From a checkpoint of a small transformer trained on Wikipedia.
Size: width 64, 1 head of 64.
Architecture: LayerNorm before each block, biases, attention and MLP in parallel.
Each number is 128 + 24 x the weight over its row's rms, rounded and kept within 0 to 255. Layers, rows and columns count from 0. Numbers have three digits each. The size before them is the row's rms in percent of the matrix's.

# layer 9 MLP up, 256x64, rms 0.119, rows 51-157, columns 0-63
094:116117122152155068150124101136145155126118135108130156168092127122099138138137080167093073129149118133102097179125111124128124152128168122112113148125152125143134090123149130118140172100131082
095:131132145159120109096150125177141113161116118087133083183104077103141181118125103146154098091099131140133112130155130151122119104125159138134110131147130084119125114151132154128117139141152078
093:122149120061154129140135133106188151103119170141143136109113108142109113138106142173136081135093144133173080181134135103114112112109147106135121138091141161157102121132133105117138141136127131
106:134103138090133112102154086165135106124118157143178131165084098123167156152116137101067129171117113118145130120148106103099088150122158118132119151152167121145157127131130135104156118140111128
097:107124127144130151139106105139132092132118132101153134153114122158118083120132168147074073110132147130181136153098160095114129137144161127131117144103137066123139144151138120096099116180126117
105:076122113085171131141153130098117140145063126110156146108130151162172128141128137125148135122101113134177142102171120098121131116108133148149164117161153148124094107107129128154092107104111130
098:126172110111106094133138137100136145117090166117093146137134154109149176080105146141137132124128105156133079084129131114108138141106141096157178130066138170137122101123149127141123129149142135
110:124132123078146112118140116082149104148122121100166113108139135101099151106139117113088125135161134140121161139121142137070179119114159118136151071124131103119148099146121126148158183131120164
094:140179102084107173123154112127118107139100125100165151126153164158140125105172114124128142136129115109098157107096107100130125151124108150132110109140061167146115117143103153130106129138110085
099:105114158102157120121163143098125094131117198124127168171155143117111121117120113136099110105123124084103169140149109121144115110139094090118129072159143136165139109136145126145116106144156106
102:132146114095093109129144126121149137140149168159128116148148085150136168117142120141096116122128126122149155101128070129129122139115154176126132142109110164152105100087100147145156122167062106
093:095141146117107130132148137094107133071131153124075116119092135152119132127089130171104123137182111176144095130151125142102122126118177112150154146108114147113104151123150100157111110145090135
100:188092146162146124136148148125093123136103142127172160132082141156110109129081143184172135152118089112134132113154125134119138155169109109129115094153106095140137149131141138120119114113108102
108:143144116102134139094128175100138118139110147115072172108135128171176158149130126115124142135108147142134146125149132059118129135103157130122157132146107109114173083133147102113094133137158099
091:140102137145088141158107132178126133131118138119138144114116115115127072138114161112068139109128114137126182066164150127129140123091129114105169116130142132140143096098082113157131155111140126
101:150154141058123139155156122132128133112204124132134143156117107147092129090112139135118111141141154105118124127130111136067137138139144083133167162111105131125082133127112153100104136149124107
084:131169123095153105163119097147092161118128156128113131127147128138131140089157137175161128154156161104120146111145148111108110098100169113117044147136119107118126127135136121116109096164129112
088:164131071111083119127117141108137139150123156104134162146081133174131120123126098135127133146124128153168148118132119067134117120107119146093121108153165174084127092123120113141118174141111140
106:173170147118174096143130121122138136164122135086090119101093101138160125149124117142138137124155137103149105075177153151143131110108189124105124143118153118118140113116095108124084144132123126
104:127117128105160142124148140084123112153129109124102128194119152116125185153111126152095107122147158094086167118154141089140167129128118152107156119127133102137153120132113115093094142140154084
108:168114145145133151132144085152138132159152134079157152140108137137157101119108153121130124166181157130108130166154084124103132135106109115106104116126128128113172134122078127107112133061131127
090:103148171147124088091152090128114142126112140106067142093140105108126133138114138143099138144122160123116112095123176109111155082126127113148117120116142120173160162146128115167160108120122172
093:147117066113144151136111151124121102098139130139169100149113135157153129129155126117160101145136121114105158123189114118104139130099106136135139147142077137130140184143073146118130128140145079
106:162138092116092140105134125105102116188129114143149160119136127116113136147139147129129115108116130131102155143112103118133158163099115167151124087152100165115180136090094139170122102110123177
099:109121158075130159112108163137126090168126120149100172087112158159162134140151121134098104149107138143114157124095147112107131149127146081115145125115110127161104131150125092109108150179151128
101:127141124103139119110151133128128108090120108134124117135135197178142132145086125134102136153110142133113186153132139133121090188144142103113136147071082126143145118133153142096141114099142108
102:143100150096119152104083164131104094133134163117114165112123129145127109117140095131142131091116146156134097087102114157099112145130120084139149096134149132164122168143101146188130117097102153
105:137102095102152127166139146169118108130092159160116151138130118131081108065104136127153130104115106160121174138171108124118137115090125163131117086169097144138129153152137121107111103145119121
103:160148160093112071166133156144115084161123132137136107151130171142119136129114075179132136152131109171125127106168111108108080129132149138116114111158128111129090107090115127146114137121115135
102:152064106115137135139154111130109103127131138158118168177115107118147135074095106119160157153116156123123135103119123123117141132116125165137155085145106125128113075099123185141159128111143136
113:115106091145160124154100128134141127131095146093144163085084074140138117166107139128099107116138143124142129105150162162109118164131134144088140144145118108093181165134138152133100127121149163
102:057145131147145123147082169110117095143167149117159164139116135136160108138124151200128117118135126120102162094130128154106135150124121121134069131104130124159117149118133145124111109098136112
111:129094172119142167141176140098115094094132100109194131139113177158152122115146123163138114141122134104103156134119122151101139135170151129095119141132094159114107107089105130120125140101115110
099:146107168118132139137146089099120148111086150100139118114132163130104144136087135135106112107152131106145090135132103106113127109114170133158168111140163196132121125162089101135089089128124145
101:127127155101124124085116129190136115121146140117081154130132129186106103119158156113122096098140140112145155113131141106116165133152132085075150152098087130152123139158135098123132145146119093
094:143066120155154120160131134110130107135119137127123161157117125154153166105104153113115132078110100075123105133137161105119128122121130159151170107124080133133120151104095177110140126088104129
091:167115089133145119132127118077170133168113138138123164173146142129122147127099097115148089107092114098160091124090095151159124098129105150136153119099108097141134137143144099146108097159132114
104:117155099118098104127132116136116148139151164121099133145131140179087130155122143119175119134104119123146137084090106096106143076125130105117123121089147165144135199121130153112093131139112150
114:124122128120117117212088111102102162131095129088183130110114170159138125167126139127110106161119146151154154129120118152102140148120135114140132155131134164124100096114119143112111140100103092
108:122122113132114106106151123128143153148101125134182105115142087143104162100128159104100109144109160170099130149109104124101126138144135140118138163131158153102120059168123173149115152088134119
094:161133160132122150109116148115129122115144161153132145103136094124145077055137100141123091133135125141129145073127102152118171132102155098128147118158147160115186129099095143122129148133127134
114:139119121121138134148104158099190113100110136135117137154149134116142152094152152100159115140137131183138166077106073103115127085103150133123118162149112108157104098090147143118140117138121129
101:129141103155131079162120194117171124168136136128127114130128097133108089157098109129080107121119166123143127146139077125113130100153122127116136123134107135151097133148145180135117155094155101
089:159105134160077144167130158164162152126130155122132133120165152104160142110102132144136073115149164112148140106095097160131101129110121158076102122121116096124134142131130098126126128122100174
091:090124130078100132103135127131091129092118145165127145111107122147147154096108118166138120150145118124125127126100107070138134183130150093171121131128159147126170130094145131163123102161089131
089:163148153111160095109145125139127111108142100092100107148124112136126157146101129153140077151162130133142161097160131102154085160127110123145151160117127167168144108108084127108107095140156098
103:137121168106144132105153107135127115141082133100140131117114150084089163145090161115106115115148122130160108097159102122122100143163151157121148117126111083190149145128141154148098098136137163
098:166129098118154113133123100100145111106105156147106128128130099131142157119167126171156161132096189162103108152093129123144136124106192141140086082134102098114106107117113116122132138118138138
084:119134162096094113118136159119104145089148118144083129133136138124098116150125125136183135168155178147121128114118081121135107143105137135108086105104172139166136148143097106129126109173145094
093:106145134115087122140165116097127119123098134158148125144113157144147116127146139136134134116164111073121095116059098095087149143114143158144125139131147088100136178139164111159115117152154121
083:123098133160143128151157155181110079108105131121126103166088125119167122129124153139146134127099167126132156149134110146119154151148175119114145116080119116096133106120071127085164128140137122
106:112083096125149142132133142134139159134145117133125115118149103114143145136113127088123099149126186165154132102111151114134176156083143122143157080059154150106103149151121141157112103117129121
088:128075152131138129132100174130159178097103114098095127126106154105141155143117156137125103150105143164128130095105107151131148100127113136082117137166132115165091107121136122151159119154178120
120:148102129141163187158121114110135136163113144135135122153079106133154112139098128121093121096141147118101123124170117113103151142123107152074121160156122092077100100158130141173139145114132126
087:128139108094075129174161132136145168131118129144136135119099088163110136142161103137152112131161142083150123116127120089134118157116165173133144094123120130136106160117112129131126129157137056
110:072146109098127123120180142099131124137099145159148175151159112122118162135121102142109159122170136170136136115121113128106135147150146151093136093124146169132064132109115139110134101093125138
110:119115129131128073106114138138114106128119143150119156118162133098099158102162101168180136146101122162138112167152131104129111151087158115153078096102099116134116166118133112171105117143140117
088:103123109146139110143150134121154146110107153097095141118099144134146107074112131159167080116116141148136087123066140120160128129140172109148155163104091139120140116138131121104135092148089159
091:088134159137119134071124125129118163171135082145171120113140104123154155124155141153155089093115147121111170140116110114134121115156155110101131084100103157112091092144127153139102118103130139
077:138151182164109084160105165133109147096155148191117074143127116121123094149127126095120130113159113116123137122106113139141108125149104120088086131124109093144115130128146151135147153144162100
100:128102136116133074128140124153117121164108119104115147094122126098124125151142174120116081137115088149135128126092111165090118137166123134100206146128127113112134111158137136152121100175150150
115:174112098127161146104134139092148073171131118132158168122083141124139125139129091082125140109108149114144150143160159092133150130123155101097118083164146124137106113116134110148113141138166139
099:116153101117129107128140085141132107131140129151136138103141118100175170130089114105098128163095107134155128116116099126117118159113158087102063146166132128141149152164177123108145125134099151
102:094150138152118154133110138129169138191097157101162133133101133152131138105099105138112117137131153139149164168150138123095082110121104133156101099119114077128111156118107125170094129105108148
090:145141135086152142151141095145111113116109119154161167167130128134107155101108141147141088087148127137135086135140133148125168173091127138095120146126074143091156099148098109129124143163102118
098:139138145102172115141158130149159124127147103118138136121065168154133141123099104139149133142105153141077086147111142075116136114107109113152083142132102100120150122143132070106153143114130148
096:099121098113148157130161098124128137137126175146125136168114095083101131164137107156120129123129126138142103097101115152134179163105141143153107148128132103105179130114108128119095115151194142
077:128183155148117108126137163102123117115145095126092116104140104099131088165176156126142130123144123092100118095164142174119113101137109137145071163093136107140095131122110099126128128118155140
099:145124154132159128110119147129146112137121157135093113166108127154131164093138101123173114088126097143188070181122100117102127110168153101097107128128114118134133109155148125153108144131109107
102:094097135139188119130142128138114113161150172159153137163139121126120128070123111124116151165124102135129127088158134101141149108112138128080125128111103137149115116099132173105089096097143163
095:177131114114108137155133150145121104127118133130136145142153084116128116128123156114127133131116107155134138125142158161093146084141142129074127149093112058166126137147173147111181113113153161
095:164118119152137106147150073137128120160117118112118114131107086153109112122155166155144091168162154149083132156122159155120147134133163130140101154155113092119131125123151151074124118084137118
114:138158143147095145160142112115100107148122134089173128153125114139096130107130110148193129116133151134148142103142128133099138102143159175139108151177130107110136126131103119116075080126152087
098:119187114097135142098111115115157135174123163104146117091149124120133110163142147079114126157152127093167171116147142095122094146098125120127085153132095139151136145128105087143101140135142122
114:126151073105118141116157082124154118152107174170161121137124133121122147167090190122106117173124150104105084156118136141105158122128127145094120145136130135107118104151094123150113109143124147
105:111143111096139109144114122098130104157110119137132113150091129135135127167096124122095072141125138128157148131105156096105134123138173142148147193129120091084154126156152110154158131184117129
089:145129109102120175179118130113161156110109142144163126102124105129150143152128097112155119122112157102133152088138127098122094144111139131148116105129081180111079110144114172127115138137075125
096:098151089127105120124170092112154141149161120142142155173129164109106131150092142135094104107111190109128109114135143098111134146155112152105140124151139136121103087090112141151116091133170143
098:102095093107129122149120108110132099102109114161119145140134116150109155133132171132163111123153113135112157065102093150120162160097162130105124096127182116125144106117122166123130131182114150
108:091126109125180100148114131144127123144123133106124124103148096134152093101169089125118098121128142131110136164128114099125168161174180109062131123116128141128142113133143085143167122127141158
119:118140107120136147120136134128129104128130146090182126116109167158159135126131111107157113133138096094132113125142101130123137135187206118095149133138130125127136120175093070138105111163145140
104:090103179168138146165110142088113097138073161128146146121101113093103145121152133161129132109133126130142126128114121118104132157120179114102167093142116080123152140149152158106110123136137100
103:158123128134131145152091116129085144153090164156144126153113080113118132138132091172102127097135098150147151166149138108126160097107134112125152098142072113134095132141159159154143147164141129
085:135132122141089125129100126130132130148124159097155147108109141150088074147101142113155097071116144126142111102145118142088140130132134137141136136139134175098095151099125193158132150095122169
093:151062131120105129067120134177098161122120152149115148134066131133145188123121148106115161119111120147132131119149147134111155117094161114169117120111147117154143102161134130136140133109124111
099:137142109089150123173130170126151111138085102094122138131114083131138156103115131140126138161118118103132122122136142122133109158154163123135162160111107128185113113104167139090094079170115119
089:139138169103097131101155142136125127084071124153137138163106139098131137118137119138143126083103133170182164151138125129117138103117103122113089131081103114145138130094105108127118181137161122
094:124148140117159151090112140128133097166123155100165108096158120160145137086104104137180137145079134136103121116119110145138175115116149143127160101151102144098084139143129143146113138129150077
091:163100113122170095107139125114133145151158096098106079133091122118125110164148126140092122131118111129178150126140135109121122130095136100129094167090151099120115127138174120093135142183150150
106:108141129114128105080123118105100138110145168086132145111099133135144117105123112103117109078110133152113159160109134157121196119148154150086121152124129134090161140195129136130139109145135139
122:110127170135124143177109166178140116131162128122132129109122099158152114105144165145097098120141125122114137105084107158114133144119152139136132130128157084148102066152137118112102074109127152
097:138069112102155193129163140141099116081147145118135156179078140138104107126122179118102117128122116094137143098157122130137158149132174137127120097128137151122129136111120107142099108122130127
099:109143105153149133144111124064127128166129154113121130151097119187145115133114125140103155081143101139133138088109135136111166166136133153128105128155124130094112098180113124137075105148150143
103:146120130129080127119146138124160135122073168122095142159087113150134122168091121101138131123155146125131127102130101162133120092141128132130164151147131148163153111099062128154076153117120129
099:094144146102116107113125132127111118178102134123116109071138129163169115154140114070130110139132141132145124133107127113079101169122146131156137125097118143107147152171131080150130175108119161
096:184093088104124138136182126103103121175117131118130140107118102090130167130117120111148113117106114145118116154152167139124175115122142120128132113110192141158088113154168133128111139101145139
101:150137121113109165159110171149087079145100162133124105122138133174161142139138131100095096112169143107120105131114117161092122164154126118122156132106119156097104093111101127137157089152116121
101:167148112133145110115139143146140109163144156091108124162152108185092157137167123132100123124092136165149104123121113144109137127134110123088148135148153114144174067135120115116070137110139134
103:097123129101093141123165138149144155171082151097123167091130141108135160135110117096154096091082132137148156118099139134155111164135135124135091103134114107172156111099104143116164137125139144
088:116120131158137161109141073173160166139172154121114111152094095110141146122162145124110129103132167121128160123156112089182138128101096113137107137133112109133155104129086145124104090136143140
107:113104101139174148150105205117078109117165113100155121154096155157122117139125127103091116137139134145114139129128136120088165102144130111125123144144151142125120128100117137148083104107137180
107:120115086166135138158160109138123129158083131121162154150116115154107153071114131095103134123145198145131153141110127127121139108124147133150130115173133105100110099152164160106120118085130116
110:152132117154115127162117171097102089138133148094160098133110140142089122116097161103148084171144152116157165102101092147099131112163141134124135076158142110122139137160163111120137115133122117
089:157111146093127115094145113121124133148138163157158092119121142179112181151111106150085102181098112165098126116133116136120096130124123147099109121134144121147151082147124114144116153126091167
098:089108130164119124114129140113159089160122171121140142131131062147135151149126131083124119135127171183121138117099121135147134121086108124130141154124143113120130110118149131190101098177123150
113:104139091112152125174118175164088122131112138129131157115153118156136112143151117099117104104110108140114150134149096103100175134133116175114101141138093113169077129130130135102139088170126124
077:120125125101114094104145119129108126099135140125100102146115158156118150150157134175121108088178144106139125124130145108101133132151080115115137134108128162148109141073102119138138149139209102
# layer 9 MLP down (transposed), 256x64, rms 0.118, rows 51-157, columns 0-63
101:124164086154115165117116127139107114138137091143103105126149112141161123128132168131114123095127138161181175107114182132153127129102089120127110101138139117124136201126100133133127098130105158
094:119140127095130120145145149118083137084110125125142119088148147141201108114127139088126074153116158130132135090161154105118153132128087134124124112103147175104107160133121129092140095141143141
093:108140121130129113144174110133107124117072109150118145142128159102133135148156123072147184130148091145112096104107106117110131152153121110154132128134085092123142130122143184118170111142160157
103:145110115090105119147129134139125092109159117103103087102137142140107117127122132100139103083144156149131125147096162108144141181142110154049140138105141141106148109147119116155147119150134182
089:168132163126124166110115179096141102149072094143111135106119109112097122123129124128152143117120080095106109099110145161183155099138142122126149137164135164157128132124160150106149108118104130
117:189137130158125156112087138136137120120185110074110161122118126119114133133129109129108159178107121113120132157117096130134161120146082134078143127143135109138160122105161151166125127124086131
101:084120120089160110121140118134139072131119140134108099138127130142117135146072127148178158114118166121133174112120129122129170124151149212108100142148112128127125110134123106129102139149115100
106:138114152119129135138142130163101119118155114136146120151070151141129114139138164121115156129064154095128092130136107156125109110121120086138160132124150167146117113140120128113069053119143118
093:128134074146102159090160153117083097122141086104112126147192110135125127088147115177125138148124117128120139142161139129139088121167093144095133166123153147124149127136115144131132159145109112
101:177136132169142156126126091172147130136128110143181097134112080131142134097145084140125155112132135083092095102121130114146124111115107146141116113114141166108095152153131120162128109079151127
102:131117146161131098149049155117122139144117152111147109128138122126158117136150080111107179074088162117149142161141141126109156135125158166136107122148121114113121127095161127118136098151105110
088:134110080095119129129120128158122120190129111142168136149138141128118149122163163106140169130117130109131153122158151130102137127149064131081102131191131090144113123112115155135145111110131162
105:135129126141128102097098114124152140112122144124163131121100127121130181134139143134110121125094093139144126147147146068090165145160111124139152141075085111202135112141149125115118089099110132
127:115140129100134158109123147133167086145115077162137121135112104130144135114083127159123121166120180112124142125175145152146131104096121134111127105128166134142118172084082129158115125171114108
085:116143141107112128086127100101108159132125113119084118110113134113116160107116109180183143106164140117133098194127171120144105163135121143146143149117145129104125153147126118076123148107092107
105:136130124109103087150143138105132147124173088119142110134106104140066125155153156067136144107139137143180124112068137125111147133135095155126145139083139140145137128113167141145099120135139110
087:089141125106075169108121134132126130111132094131114100141127144121142095135128124113124159107144130130196137125127142142146123140177154098128153136083173142067130123153122126150098143097109169
082:087130180152160114119110123151107068125114108152100064121159137092127138164126176149121139103121122130108127121123139145136126126171115132163128112127114099178111165127119101112132113156147131
095:093086120156099159116128161149134121089123115137165132149163132123115136123093145129126101151142117132112126184094105110103144122168060150143132109158096148141124112137153174136164122121146117
100:102103115141105121088123153131130130134122130115131103104147095124149070120163120118135190096172131149160106123131140098106130149134181129121173152133129141072105127115123130175141116142160138
104:139129101121118133169133133081144140128109177134107116090117118112093136119154124101099082066108121116163127116102159124158114104134174153163096150127141123141157111132125143143163095135156153
083:093109072111132142166123171101131101133130108150170147172115121119130114111163117130115118148155124110119151164116101111105081158111153125118119167132112155105109107115088145102102152107138085
104:193116088121152154134140119109140103141144079127165111074142145125125188115112095125139109115124089125108140129165128115139131097145125109141086130130127086169143128126130160134105153138136094
099:089112130096133133114128131163115138110137133118179137127111155065115166139130157097153134145155172101124143174115151127111143145164121129131131167153129101120139143089139134097102078147139088
110:115134126104118131098112118150154126123155125144098094139132096106149127102163120097090184134085144142163130104144153126121142175076163101148137122107141168124135131143078171141102139129117116
095:171109125137144184137095141130135113162104125124125094119146076114179125099162122110160121141137107125132131132132117131128132102155158114169082073125152128108131097152118139139096084149113100
100:148109127130142151108107089137153169117131136196092091159125105147143159131149151089114161136089112154103128142164105152118107163156113106125105146121103102114130171169120137112106121109128136
095:141115100171075119124133135131142107148108206092141092095124110140138111157150114155132111101121119111118119123137091126139147083139116166142107153144166107161139163145107172107136130136129135
094:093105150147156119099187113118099152095127126105121167117117097121157148138126179106162100092124128107126117129079131135151126120106151109137119146112116141134183171148131135120166115132109168
100:131099110142108120122109103095122133153162188157098077133121156131094152132078127142116181131144137101159155135142090130145109096123105138131117162089132126098141123139152145121118154105155160
110:135152148143104159061104121107126149159140159122099181129171155157111152098127157128144130113131134142083130139112134123149119126162131147114099145112125101152115120167122123139069115146079130
100:146152135097131180137153148125150118112109130139114148122119121126106108079136099133144130146081096081119119144151108118134077146120136149173137137124144088117133101103119196083131161149133116
101:088135137124106102100092083139160152180130115107108088151122150123108141125135109158100150114114139133144132106153162119134132148135131137119130176094164159159115152147159074134116124114143079
102:108155165155155141130121114156100106140108133087127115142156138137125141122143157114148120146102112150156133094123120183127080150131109113113105139089113066131096113153131139147103188096151138
098:145161132089121101104143102120126162152097130157101166127078135123106146132144146176134174184156126133137119137128126111120110152117124126134098108110138102121092139135090111132131104083071146
102:101140099132131083114087156132143136100112133128122162129163094136128116140149167105165202085125108143155107145124106144101120154147132093128128147111117152117074108148136139101114141148094140
086:125132137126087147157078103144091113116119115114127124122139100102143129092198143119116187151137156123101156115163139135147106146173144142111128117107081104107096133171139127140146132115145133
091:108145119157130139130113152110093093123159087133111149186153145153125121094142107135136145117105103104158148150161128132140096122165102124137194131118117100091120075113132142097114130121110094
110:104123125137124135116137127100166102139109134167142139163180112099115105096158142135155110131125103146110134115117123106098129116127079116161104059107131091144149152130087136126136160150167169
103:125168114134121164122188134155168078137148142134076163129139125094133131148102143102150101121110116096121118133124140145154103151139112119168103111160121149095145137086149118109141138127072132
092:071129085126139094126101146136165178145072117137145137148155144136090127179160136103091151123103166109109145130110126141146130115159146143134143104121135112119088124107135124115111142117078120
112:087077176137117147144104123121151106147131151139101112118110143090126097123108118122111115073180144130130078145107134120207110141152122138136100127157112142136134148137153139118148129134157117
092:161140162096146137130134101098149141114151108171131182130117134128114109114112108081134123164143081117137105166155126142130137156141096096155086124092161164156102149126136162136123093106134128
091:146167158114149122091085151116151124147131147135090156149124098121157126110196109105114170133105117123110134124116128119153135132121142089163134125128138109124111118123144122179061165146121099
096:191105108138135132139156156102126141169136109128154130153118140073100099145124128102107181143128114156087136132161156092122152115106085128091133151094130151125146162162112107129139130133142115
093:128148126101120145119096141119120119180140122159147189150128119178125119120091104101133145132120096143108072140099132160116150110104180089078110126154139113100130131141141131133097117153142130
098:114115136144127155111147131109131124126146139143140145104147160110183081138090126161134121087107117142147111158098106168096155076089111124143135147139118098112181123176136158135142114106122155
095:141125110121096117085149141130097082111149132152173083165131118103114096124150109123094141155105140090157123114141101116132115138113139108137154158173121107137134158151124130151167129125197110
091:143122114135147118124122131135141112143115152103183154122101122139152188119107115146053088139124094115119119132108138125150162108161128119118127130144060127132124108133167152121105073116135127
100:152149114116122078108145124154148137118099131168112133093172106121151144145083127105161123105114138146130151159158127122178161120081150126120109124150131144145167114088106106101151149131119079
079:158159079123107111116157173102166115101112159108137137096130129153087135144125132099138132179128135110152124090092110121164112099146113171145124126136137085137131148089166141147143143153110109
097:123113130123109106160127118092185105140109115108163103156102143116099176126131121138146104067137090136134128098144149132097132124177127122125111196134136142167132132095149102146145136152130129
091:160162121094125130163141138128146080149134135128162107121106112128124143086130101069077117099135122117145115143149161089105109129099157115189166136129119145129148147147121130128119102105126087
113:121116151150104095101113120132137136130137123119112129155107134085070139161107096149143127141113126128167154096113127144127111126168173169143087143074176133153138109139169120131081129119110124
089:114152101116125142113118115122134129100101109115149097154191110082177128113154118124076150116091175109156169100139097154132102151140114123163132108131127163125128136105123111142165149144153131
109:184069133141120152165142140150108137147141129115104117089112140145093150127129116113142060099136115120101124102133132142108084112132113136154088138155097100119173131134176147138149115133141137
098:157144155132114142135170125133141135107133112127126093130078089173167092157098151091082114128144158126145158107102104181122129118154105159122162137119160118134134094129138147102131157098131113
095:134084124132145102085143120145120137142104150135123087141175121095125125132140162124123142095121174164136118109141178155143097089110119126127113091173158089099119125098155116160096124110147137
087:136102077107143135129164117121093130106109109101121140170133116158105168153166115099120147130113103124184121105139134141128101127127117141127152147132128123172098149110141054125162127163100129
094:121147100110141142128157109133139118162109136130135160109157129145166153123111124167139073143108161124148134086123136116090175142089147123133120111144134108170126137140141125136114038105125146
095:096130124105098167111122135145080142149139130172128138121121135086077147136106141167084134133124152161127148128148118126152113158090161159157077123118130101155156147132148137121105121135081106
122:091164133131107148097064158116153101149107125109159106126154159118137141105163138124147169075096118133128132128139134132119146113105167104132198132116161122133105129148117159124102118152117132
094:112121132131146116132119160102143113166135131118127173126115174153086104134145177092143115104152154121100137087136131107127152109145125177109157117106147153127114082077095103156104129119157129
103:110140144099134113114106103127104141114139102111142167130152120133110149154134131102122157080154164135133076116133112164153156137155146080112151172098123160142190109135116110100138143158146101
093:148143158108143111159102156143192107108136133138163122136132146139101117125146112119170170120124133128104124111091140181134135144123150073149116130119102142143111120135089113069105170123156124
099:104135111151128135111112140124110111123103153133113121139163102126112153148165144143107155077172077116201173104138111148160131127137120121118158148133148144160097120092117139143086138155127110
090:120157127089172146139086164164159100111075166117115121118140111167115139155116132116140119151104138083092128139116128130098136133122093117100178136094132136157137142076124143144145096133120122
097:113115097111132129129118147130135129143144168137141153153097153150132158124079148154131069122107156162113152137085098101062158126124158103104143087115099104150122119123143155168117112127131134
089:067121121161113114122152146148107171112138093097116148129120120082126138145133129126077105148109148114100128095098142149134137134148098143137165114123099127095128159114143166147132155088146182
093:151125147117096141135158132086106107078125140139115116099162137115131086169105121159162104106112150150123156166080141137180135126129172100102109137129112167151136115133117105134148132085113123
090:095162109165108117156090137144178135143122138136083173104132140102112116120097136179140135137120125172126133095101160126170117139148122109156123134111127108126188113139115097144122133130120081
099:132112123139133101123170121154115139091176106118095114071157166144121145118110128174146138112157140176135142126132120075148156091112103110143140130145122125109116088142112132140104156104083150
098:108115083113133144115113109106143148128135133135170110168154146121126133136125148108150139113092155131120135160137084189124141158084137095137140110100114142168104105128141128069119160082102135
090:111071170168131104161138166115094154112143117161132145174118133130144126121109127190133112106116123156078110131110124155118150137155105141113171122126136128108130113136158176111138105126094141
122:198113128122147146113098120161112102167147087123123109083114122143088154121164111132118116130104127127144141134137162112131101143132133125178105099097099144172156123132151138097121139139073137
107:154089100091092124117111141133132078125115140157086133148185153167137137150147149115136172126135140113106120098160158104111164118105099143110147120116152151129102145108139113091135164095104127
089:112134182141169149130128178079157130111133149132154140106191169154150139110176119130140086108136146161156132122081126130108127127131120130101131119109142134100123155118109102134097155122105132
105:103118126132156119139094129193096116140128119127190105131145108159155152130126176135100125155121132113130135134105097160118111133103119141133139089091095098150117154185158134094147145128156125
101:135122111129149155120076151135136127100127157116093133121109141156138136131119116136100085147132155134132123152149148111140143130183101091140136109113147123104117170078191165130159179118112150
102:111090131116141151114178130129142135148151118121122131095117135158121147146081125130151157148122154118147115101073131162105115128121105117155125127138150092114110138153106171087069161170113165
118:138183109118158126158119118110142142158155095131107132133175085122131134122115160103125147137063132150133149092151142120100126132105103109114165114145140162091137120129109110162139109092079102
102:138157157148145141142093161080114100137096131116143126125104124112060136138135137098133174110126115185148145109111108105164147194122147119125154149134129136140111122116164113113152139111152103
099:075155070127090119149097103151110137121134134111105144136108150162123145122104110157136111087159140121132160116149145112156097167131095190161099113124132119157143106110161105114136117142141133
088:116139167103144175101106122136101118140120074143100129115080170084134156120155101124125153157157133141131161140154170095123103131118132126118100130123125143116105125144111101123180157154100100
094:134164091130134128155118102140136131186162130147114130056151122128115091102108118139126096104137133094142166123114119086166103145130148100111082117130090158170116143129116151136141113129129109
086:115125103132158117092102118109124141144124104105141151126140151114113120147129126142144184127097145122113149156153126150156130099143107121160173073122131151098151164140113128177113148127060090
093:116161126149146111123161124126130107121155128107141106139174131138153174158173098125126069139128129139129135084115137120103158181119141099156135071119111134115158127100150132122090088138124103
104:105106130175119108100128153137116088151137075128129135127150117137110164127135142129116130185120100102147156168163153105149118103133147138126175169105128115094141102098139103112136125139083164
106:087153140148092142159137128112114121111118198194149167133131129138150151125104125102154090123130159125088116099108121126117161094139134115107119116123092142166139126108100143152136110083134125
102:145169093093132112160140131112101173108129154139146130130097124119102122134125120089112132142154145121067167123147093126158085144134163141162103113189162102102143107112152112124112134115131118
123:173139104142089108138148133109096103136113142118110105165134107069097134179104120116099148112108138132142157156155102128156135091129093171156139118114128150110155121142091105167141143141126156
095:119126109150118163137145109167154164114152148140132159182159118104103122091100140100133099105121101101111114137140093135157129141151166124115118121116136116090173094122159105179105106105142157
105:096113104133110144084122092142130091144120108100127116097129125110118124131154157118116157101113176132133161115140162149148161146138147126106100134093134154106118149176129110161119147083193104
103:162133177176147145132132139118086107125157140100131097147117115105088085127143146141143111148129083148156087087082113115155126108148133132112121129161122141126075128128132171144158144148119128
084:143135104143150125141158143150133152093110160176160132170125116122117163095106115176114118104138114106100163125118133136128137128115124139128097124140151097166093107101143193117125078098111104
098:133078138146132134136120138135090116146124092126117084122134133101131143117143142091139100107162127152165105157096138181180075136161145162121113116157108142104123105101085130105145144122157118
110:075122094179165096083132116132125123103145116128138145142193103098142158152106134144148131092133129142098150106109095086165128166134130121173155149105149121129125118146107118121140145135125111
102:105124141141135116166107121150140166077105154158129133121086125137147122130099131111076154136148110125151163109140100118111106158082132153171175153142116172098108123150116114155150095148117136
094:133115124156098147142134090150130101129109074160112130117112085123117124145176131129105172186114121172151140159163127154156135145125105149146119168140134113136094118122135136176142102138089131
087:129173094135132101120122184082150117135055136112141130103165137159114127137121152141151116103124150133124090110141122146082131129139122112129156131081137102100100152145176141154129144122108111
107:159189096135121126085118095094138136135128146139113125083121087109134150127136147138130169138104141092128112123118149126161122173180147148110096154148094167150135151143095112142152129109146119
130:150155126146117116111155108129118115112120097136158110123150134073102141118142060188147163099146146121123141106188126112156108087138137153162082112155145137141129129102125120109140110127133146
117:131125119114127130115155069140130114090138102133134177113091139123148149117184109138184139108150169096115115134105145135147182147106149140106092123125163145124107085117126127139140113148102099
094:135124075116129111188136100100156085161160140160131091120139106081129101119118135116120169143152104141104135117123121098122118188109147128135152149120134109125137099116117130123123129194121114
093:143131124115141141104088148153116098097149115119109164113132151160117121116180120179148153146134101092150122113171148109091116130150172148104134105146099096127132176150099118099127114103137096
125:128132135140095123116146097151157129126131150101136160123099142059097154116109121126129112146125134134113147105125166125165137120125137090154092108111172112133211137138146127119125120139088170
084:080142116150148139127132137119160143150134112118131146112144125136183137117102131103098133158096165150125156128149123138080134118090183112140114107122117075112142183114137129134121080118082130